From a checkpoint of a small transformer trained on Wikipedia.
Size: width 192, MLP 512 GeGLU, vocabulary 16384.
Architecture: RMSNorm before each block, rotary positions, no biases in attention or MLP, tied embeddings.
Each number is 128 + 24 x the weight over its row's rms, rounded and kept within 0 to 255. Layers, rows and columns count from 0. Numbers have three digits each. The size before them is the row's rms in percent of the matrix's.

# k: layer 13 attention key, 192x192, rms 0.0992, rows 152-159, columns 0-95
# q: layer 13 attention query, 192x192, rms 0.0991, rows 153-159, columns 0-95
# v: layer 13 attention value, 192x192, rms 0.101, rows 128-152, columns 0-95
# o: layer 13 attention output (transposed), 192x192, rms 0.0957, rows 128-151, columns 0-95
k152 136:114122146147110179116078107142095125152132166166128152167077149140123151125152115087136134133125113158114171142141130168137127164140126110156138143127087092102114114155152092169180118138129141094145123142116142112132104099133156129087116151112115127086108155162127115121140142127105105121
q153 116:103148147144116076150141051121117165146140147103146086122130130158136153123162126118133093153163105125200116143097138115124105140163117143114124090129168153105123112131097118121118108121087135121129097152137096134118142108124173125140135160109173140155116087168115169154157126096106175161
k153 072:106129105103114096122152146108160094086142116099132117148131126127139130142105130079141123156059154114108125141116147085126156161090128158096135136144151120126110120085100126073094127148145134183094138167129105157095164128111106141144100103134119105126141113135131104131089126133111110118
q154 098:111123098125129092175139087147137123128112147138185111114109131154102108144109103149133102132144119094130126108129135116138117138062083155131156107164149128065099200142132130136151109134118127148126088088153103160150151100097167124131114098137115116135133147124118120088142122126075131115
k154 202:133138154132153162120101119117131131151129142161110169166132166140132114151166152114122141102168105147123147198158121153152136135131139142157108171093094121146133132123150135161156132132129138096174124101116147139152093145100135127104123148134132104104123189125130138137106149133136116095
q155 103:093150133145066140101143142141118114174107127082122154126142132146129149158131116112132133116157123074086110090154164142145070163121190120114129083124166130098075143124113142145170101127118143128146105157120102148121107146155125109150169094107123144120111145126122145167136137120104128095
k155 106:064092138141141155145140123120123148137142129175133125149114147138126150131139086153182111114128125096144167135150127124137180151145085102153145126118109115171130155086140123168107153124159098101142136086117144143126105105104097116134099189144114136123150108124103086119130111129117142114
q156 124:129111162118168100109158137133112140128129125114087106154163115120160104137108088160124131096126140166110138103117137119095125098105128171141156121138129132155121166124097152084095097109149124136106168148138139174119164179111129139163111111148092140123117143101165119097110136124167101169
k156 123:145101112164114132108106107128124121092174103141157094164133125171113133117103150175122146132143112145174167170126135148112146151152098100150103198143137149106114112098167122109133133119112110115138134119112107090144161144127129080152129162126130107084150115125177163145122130110145191138
q157 115:165120088112189124129150136133103116143196085107139138119127138114091129111110155145140147124109172142146109121134129161109137096102077089139145142098144083147116130168167153133103169124097128131118152166108101134108160126103124151138123107142079142133160094132151132116118127120115114110
k157 113:146142117154092120134136144140111131140109139127146122145144130107122138090167075120111068138153113181100107117127098137151143098112098155126117098188115170210186116117110123122109156119110124134134127106127131105146159158173101118108152125123140111179119156150096158099133152142116103145
q158 111:146151169109164110125109143176146125119157128145156123083129147102128132137160129174094065121130110151142122144118131143136096145104146156145186115147129112156143133114131152145118130094117131142123195135112159147160194137152129186098110110126157142175084142123134112095140162104121159119
k158 108:138134146111136135136142104127179151116123130145144091148156152110126114110140187117149182137128103102089156136151136101113141138128091151116113166102139111112105130131129142115084140103156136083112108105128100156122107129114127101172159144153117115115158128084080146136141077099186096145
q159 114:142186151132114123171113119104134096176095140107154109122170108134112098118141154139159121110129120121160122134112169141118123112155132188111118123134118135054100130120185088104135114130178112104140124129149146136105144122108146095115089130121120158129113105145124089152142120139117104139
k159 111:114135126109151135122144155160162159124159152170139137133093100153126177091157142128126130117108105118139124100100142146106139186121160155123152116160153096180102124112124143141141080180113178139134086133082104126131125115127162164111133114092175132106111155137129120141130152114147131141
v128 096:125109164081113148121176137101137148149124101132100103121124152161129141154106133102086181131139153128106126150154136050105139094131143110138178101093134120105123130188148106138125128078098143155130116120157084150105124109128156115131093124128134162133120132128132136158084141081165093071
o128 099:084136114107109124130131115132094140168145119104130093134102173146123157134142138111084159104157148103095096127110108089129105117093123108136149097106128124116134104142125125201105157103127113136090118159143123181109163123127107106094140107149150119165129178137125157178077117131133067111
v129 097:144146088099107126135115129102160135146150132120147135106134143146152111128149138108124171137149155143072149142130151080112136100117161140126166127115149091141176094128102142125107138117110134125111102118111132110119131086171120116145140123105140119091154140174134094140102130137188112080
o129 097:095153074107155106153099105134160136114161133109142108104123132107110132096165137102135150093105117175102131116136109133129127130124155106095150143141152122122116105177121123115106161131077118141068076135123175097102123131155120101095127090141170139080141181145145121096070142154143106093
v130 109:144181156136117140159124124153127150144127144149107134135167107122124097120120140127133146152106085093089102127134148182128151143110113115153154116151115110146165074118138145137139136154107072117143114125124116119134115145126129118118170150154136148123092140119138129157161168147170108127
o130 112:123153145175135150134115168145136129125083122158134133130140123117119154136081156145108147137090104142139110107165112146146141126126146116142135149143099105154158097100097124155097151138137109107186086147111138109097091153122111118109134129117109129148108193082123119149132154143150099148
v131 102:128103126113176181096092112115118111125117073159155135144095127139147147109143102159092105111138121167101119128128072117126137147102110108119097149145142119094142128106124147135118132129102087103173100151144134123120111128109131159126133129132169136141121123148103111162179149128140103123
o131 101:155132142112157164127119153131110050117133106128200195129113122123119128144114111141084133146105143148118143101157083168112132128131113121127110104122144145096149157160146136135146135137140090108136178152126168101113077108091123142128143133154148139135126152136128119133193127140111109113
v132 089:135096108089182099129146182192144090114138124134128124171165127137115141140132114159137113156138118143144118150131153142077098072153103068095139143146147190143148122116144129117109110122134143139143141123141067093134144148162093111123125121075157097128134149130098148119116122106119127169
o132 090:151071130163137088093180124111103110121132118094153091135151130136127134153150158147119134150153136098137065133133119126159111093100147158131130146118125164147123128150114116094110095113116156134164060126162092122197127164126143118112097114113104166129123195105141163140112115104084121137
v133 101:078164155156114153123166119144135190098095133119132120111087129109109118132121089113138138151112118130161136120162124126146140165133147166101114151166141131147143140143094135128133133119118158134163145126135118173124137087092106140072101142096061184094072113120164168131127117129128094103
o133 102:123120136123103119142121136144149149109123116106108082126113092134122143112141102104150127219107126126123139100146148110114152120135122155133149136150137103170134109086106150147128114133153161131112166129146116168080147093127093114123116160091107125106138080139121139163127110105129151127
v134 093:091124160152148135121124117114103081117096092149146163128139108114143114123146127165201096143106108100151115118151158151109132183144161113103065119149126138093115171101114124110155136139160149113121140165134136125146103167095139132123155080124125181117113125128098155127125123150149168189
o134 094:119111147131121096125120122113143121123101133131152157141150126153136105110084138157183087123080107105157148134152171133047137143132130118124116132126147147123128149143136107020150135143118144137072156121136123142156135139124131149152128116092124129099149123146102129122131134142150179155
v135 108:119185131113158102153182114126135091178116130126146127112133097091143118125125075128096140112112135113090091139130133112170130134130169103130156098098126080104131075148095115135147150137131102153138092186158145136139140126115115103096135117150166161150079120115139135133148134148110140072
o135 102:081130111131137138147144141133133087122113114138143129141152126119143124105109090159119117092134152176181135132120132117174147132121126049095143131118132105100154083138127114149118196115140111081107172153147173119062113114121094139125122119159154117109112167132160152092129142103138121108
v136 104:131099153176141154160136164169106156128119117144115115138109159108125149134134086093130125118124128086152116105125131124156090103101116157124077148126125183165139116084127117119136128120138123123129132073097093160180163149162150138126158133112095117141128121098110176126164086104077146147
o136 102:122123166149140137119159132139106171165099131119094104118124159129136138122116134102119146156138100120157089105113159132150129104121116154121091134102119103141122119094107102108148114114157146110178124118101075140152143143116106115129130141078076143180086071118128126162197093078090168124
v137 101:106102112103110143131116138089119041182115150199108142128125156121091114120106148122152159139126133144130112114095164111111153125128088141111144165174125102140129070144130152120106167086165119119116138111084115072107155101124111178095109136091144111096087131074148114109115140118131110103
o137 094:121101125134112107139143121149122107175126142136088106143112140086090132110101117123161120127123123152162126122153124117117142126145103127129144150149113144163138106114139146098104178130106146118131131131130118133097173150133088128115135124124151158087118255116105130105112137127146152138
v138 096:163151100159130143097176142114115165111156097097146123108150122111121083101143124130118137108133205119115119131143103149164151134080141141102134061093120131142116114132146113130144152139117075072106144164122099164148098100136110148131158117134112147139132140105144115169171138160130096104
o138 091:161163142154142132121140170135129171131124115134133137100113110149132098114141134112133114143129142153096119105146115129121135144124099121075133118124099129152106113127111116146113119130138118072120128160111112128134130135106117138159142150114107126167088072134123131200131133070145091151
v139 106:096101140130097120156097133048123127167110136104159133090128114124187131139122141112137123106141094128130104116092154115150143145144122134155148174152161123121129102113042111140141141178130105149140090135148188102159147143134088103129097128109168156104126124154147137121132150155129132111
o139 105:102077133087137126172091131120132093131119145102116118131163090115139133099078125148139119087129116184159146132128141120132139145134118089095136154142149133084174109147129120113131184131114085142102157096153172090127110106117108133128120118152172113086155099123129143042120150188136144126
v140 101:128109088111108099110103151102128095134145112150140165105160126118172069133139103128147112131142130140129147145136151165125156167085125109113088128116148151091148107147141175085124095143132108128103150143093164126129138135122129104107132087116147108146106121141148132179146082182136121135
o140 101:165144101136135124159098132150179091132123149151137172089152116133162104138132136141148120152112123148123141141143132149105093137115131151096115131146124148093121102158168116035081125161111115133136128139111140134124131127106160113104129096099126105135137114174147121081143113156157148141
v141 104:155115163154133121148082129169132136152100134142131086120108075131108104121109146131151144142104112116176121131143080107126142127123168140091120131138152130100150113122151121117151145154122134137109136118104153130108144134134139097136167150171161108125165129163146113093119120156158120125
o141 105:122130149104151129140130159125210182132114142121122112093147116123100106150136137121114154145134087113183145133123122134122154131127187151115134123121146118086116163130114167111176128132090131151146105087103134100115103107125147151155130104130142163103173079117151074097094147176160155125
v142 092:109109086120110102101143160093106152133097130151120107107118137150114127098125115111149150117158169096153143140084173135141117119159137094153147147125097137152122149102064135104146183127125104157139165110171154070097123144097089124111095135145122125101154123143156119126097151158163131128
o142 087:116088123102105117116148147097115154131092144085111092145124143137125111096134119131148145071142182172150161145139143094097116132166138102127117106111125122145149131087121117099131172123115122153103142145163144084083126144126100141126121139169146162074141169140143140092105129173181091161
v143 093:111128100105158099156085114131134138145152146155110125135074126140132102119130123084109128136116169124125123121144126111126107104115111112123142173114100130112113134125137162112147111133124137111123162154157119188151124093129146166108140102112085140124120145144154122170133101132123145162
o143 092:134185123152098106115159129114165109186170126194107115147102143136147092140142121102131133145102149093085111078132133124149106120108167169133140124115102148108107157130152163111105135111158134124133078156150128174168110121082104162140144119123106150130160072145149071172138106125100146141
v144 102:144145114135091127122130063112097138131111148087103109126161124131126126165130137111094094115165157133156124160121133148161134092151100099176133138126087172107126138125121135152123155096112133137106175118153127094103135141123082088151118155141134161106144126103142151151079138140133093125
o144 101:156112084105130128113101100098127140148137137107129117126138090130111125155140134115081117099178146096106097139125086119144119103128144109124152115125100116118114140166117111205141152137095122120147142134157109145120134101137129140108136143147116134159137079138129130148130134145136048100
v145 105:115117119158185119094123146143151111103166090137120146153164096125122148125109083159092130135134095177087109102091106106123101122120114066114128138114158161119156106148116162136106130077116150100146148116128105128146108148141126140141166141136117106076129119142140138148142074119113127140
o145 100:138141132141134117104144169126106071123150105131161147153133117128127134185129087129085121144129130158041092087119084154137108109096110113153118144127127134126110142187117136148151082120120105129154147140108159145142114123109118111112131134132113144130105084142117133159169073119071129105
v146 098:121100095081116121138108101112123104087136167098148166094086118130157140125130150099126077148128143174110121121159137129133107134100081097156129098118121172124120145168124092126103121150172137141139129148084142165131126139106136130144165143097156142164113145151144134081183117084137113159
o146 098:137122104102110147145114087129149122130142148149153171113066117077164114167119109115121088185120136128107066142138126163186142134134145132137100143129122129150129116160120152150161120175160110131128164118136116142174134113130163139099160114097108126138147189118124126108166098113102131094
v147 099:132142099087161136149112123102149122147177120182147142128119168118152139080124120131180113104120127173100121153071102099098124181148135138141091123082134152138144087138122089132127095116187135143100127180149131119110094147114136169105093136123171106153122149180152152083130148112085135127
o147 104:158127128081146127119134155130121124130159141171126184122106133128124149135141121125126122116104132139131156142109092143069115183150132143176118118118130130134132118100166161093115096155156149130139138126133169122129115109124145143153133139112163103116152148171125113124121108120071171110
v148 104:099118151104146130068144144109097121145170160136117117126096163115131126098136155144121113102128160116127124157114116106108062142134106130148133125090129163160085129126142111145150121115168125136119117150104127095136108128117145156142107113152124150103115138134134117055097086132120145167
o148 104:140120137127122112107157146112106116117136148127097133151108133150120149134107127126144118061109143110104172158102131100090090135148122125150146114090112109146112143101149136137131110113136098118101138123137112140198121128134158126157117137147166115119141180114093141121108100097105161139
v149 097:150160134171123164138095177147162179128122149111127118101099114170123123113144095110132159148124149082141115147167144135102087147148148108088101156117129099120133151159093107094109107118149164158126113118163116137105096158140150103128133127138116150070135131148133163134127121102183164168
o149 097:139146135137132133137134110095125181132101154108141095124100116179141149126149102086105126130097162081152114127192146116091108134120183164111110126141145133117095167139118115087136073118149154160097089089116123131146109157153136109135101113128151148120133156139146122159121132138113131142
v150 115:124087063118139099115146127161107093124151133134105151125178134128112122138138120122099142134150101134118143141151085117093107123128124060124170106091130140099126145145105167127114172116139167135094140138131123082120116174157158122143115152148130079106148128137164112098062102126088096157
o150 101:145128089143112124128140111136131085148149142155164142120163148137114138161154101107077130124164112072076110152122133153116099110088147151137146137110113142110102185144156133126153124095107122165168097122099127140149134163118134121113119133145130100125129087146175142120116097118085089112
v151 111:112123138124127103117105115104119147095154128113144146131143136119137157103120106123197055105130122142143106143145109142125112138121101112154135133138130105133108091158085152127130170127120116174108136141136132075149139105151131127091123111131137124098115122148161167075107103112094115116
o151 113:129108117124108102122146144115133096097122138130198126128140147096135153149141130162127080093137119137144106167140135151119103128105106142115155126128111097097129107164103110120105158127136096181128149152130109087109147092168119132090085119118152094138116122124150162112119135081141109126
v152 099:076152186068120103154143132115133111138157139127145107129160158124144112139106127177125092132123131145147088136180126145119131108137156161098124136151129098145143156130131111116136131159146132150111116116141140159121146109143111160117139161157107134173126127153110137112115144118064151165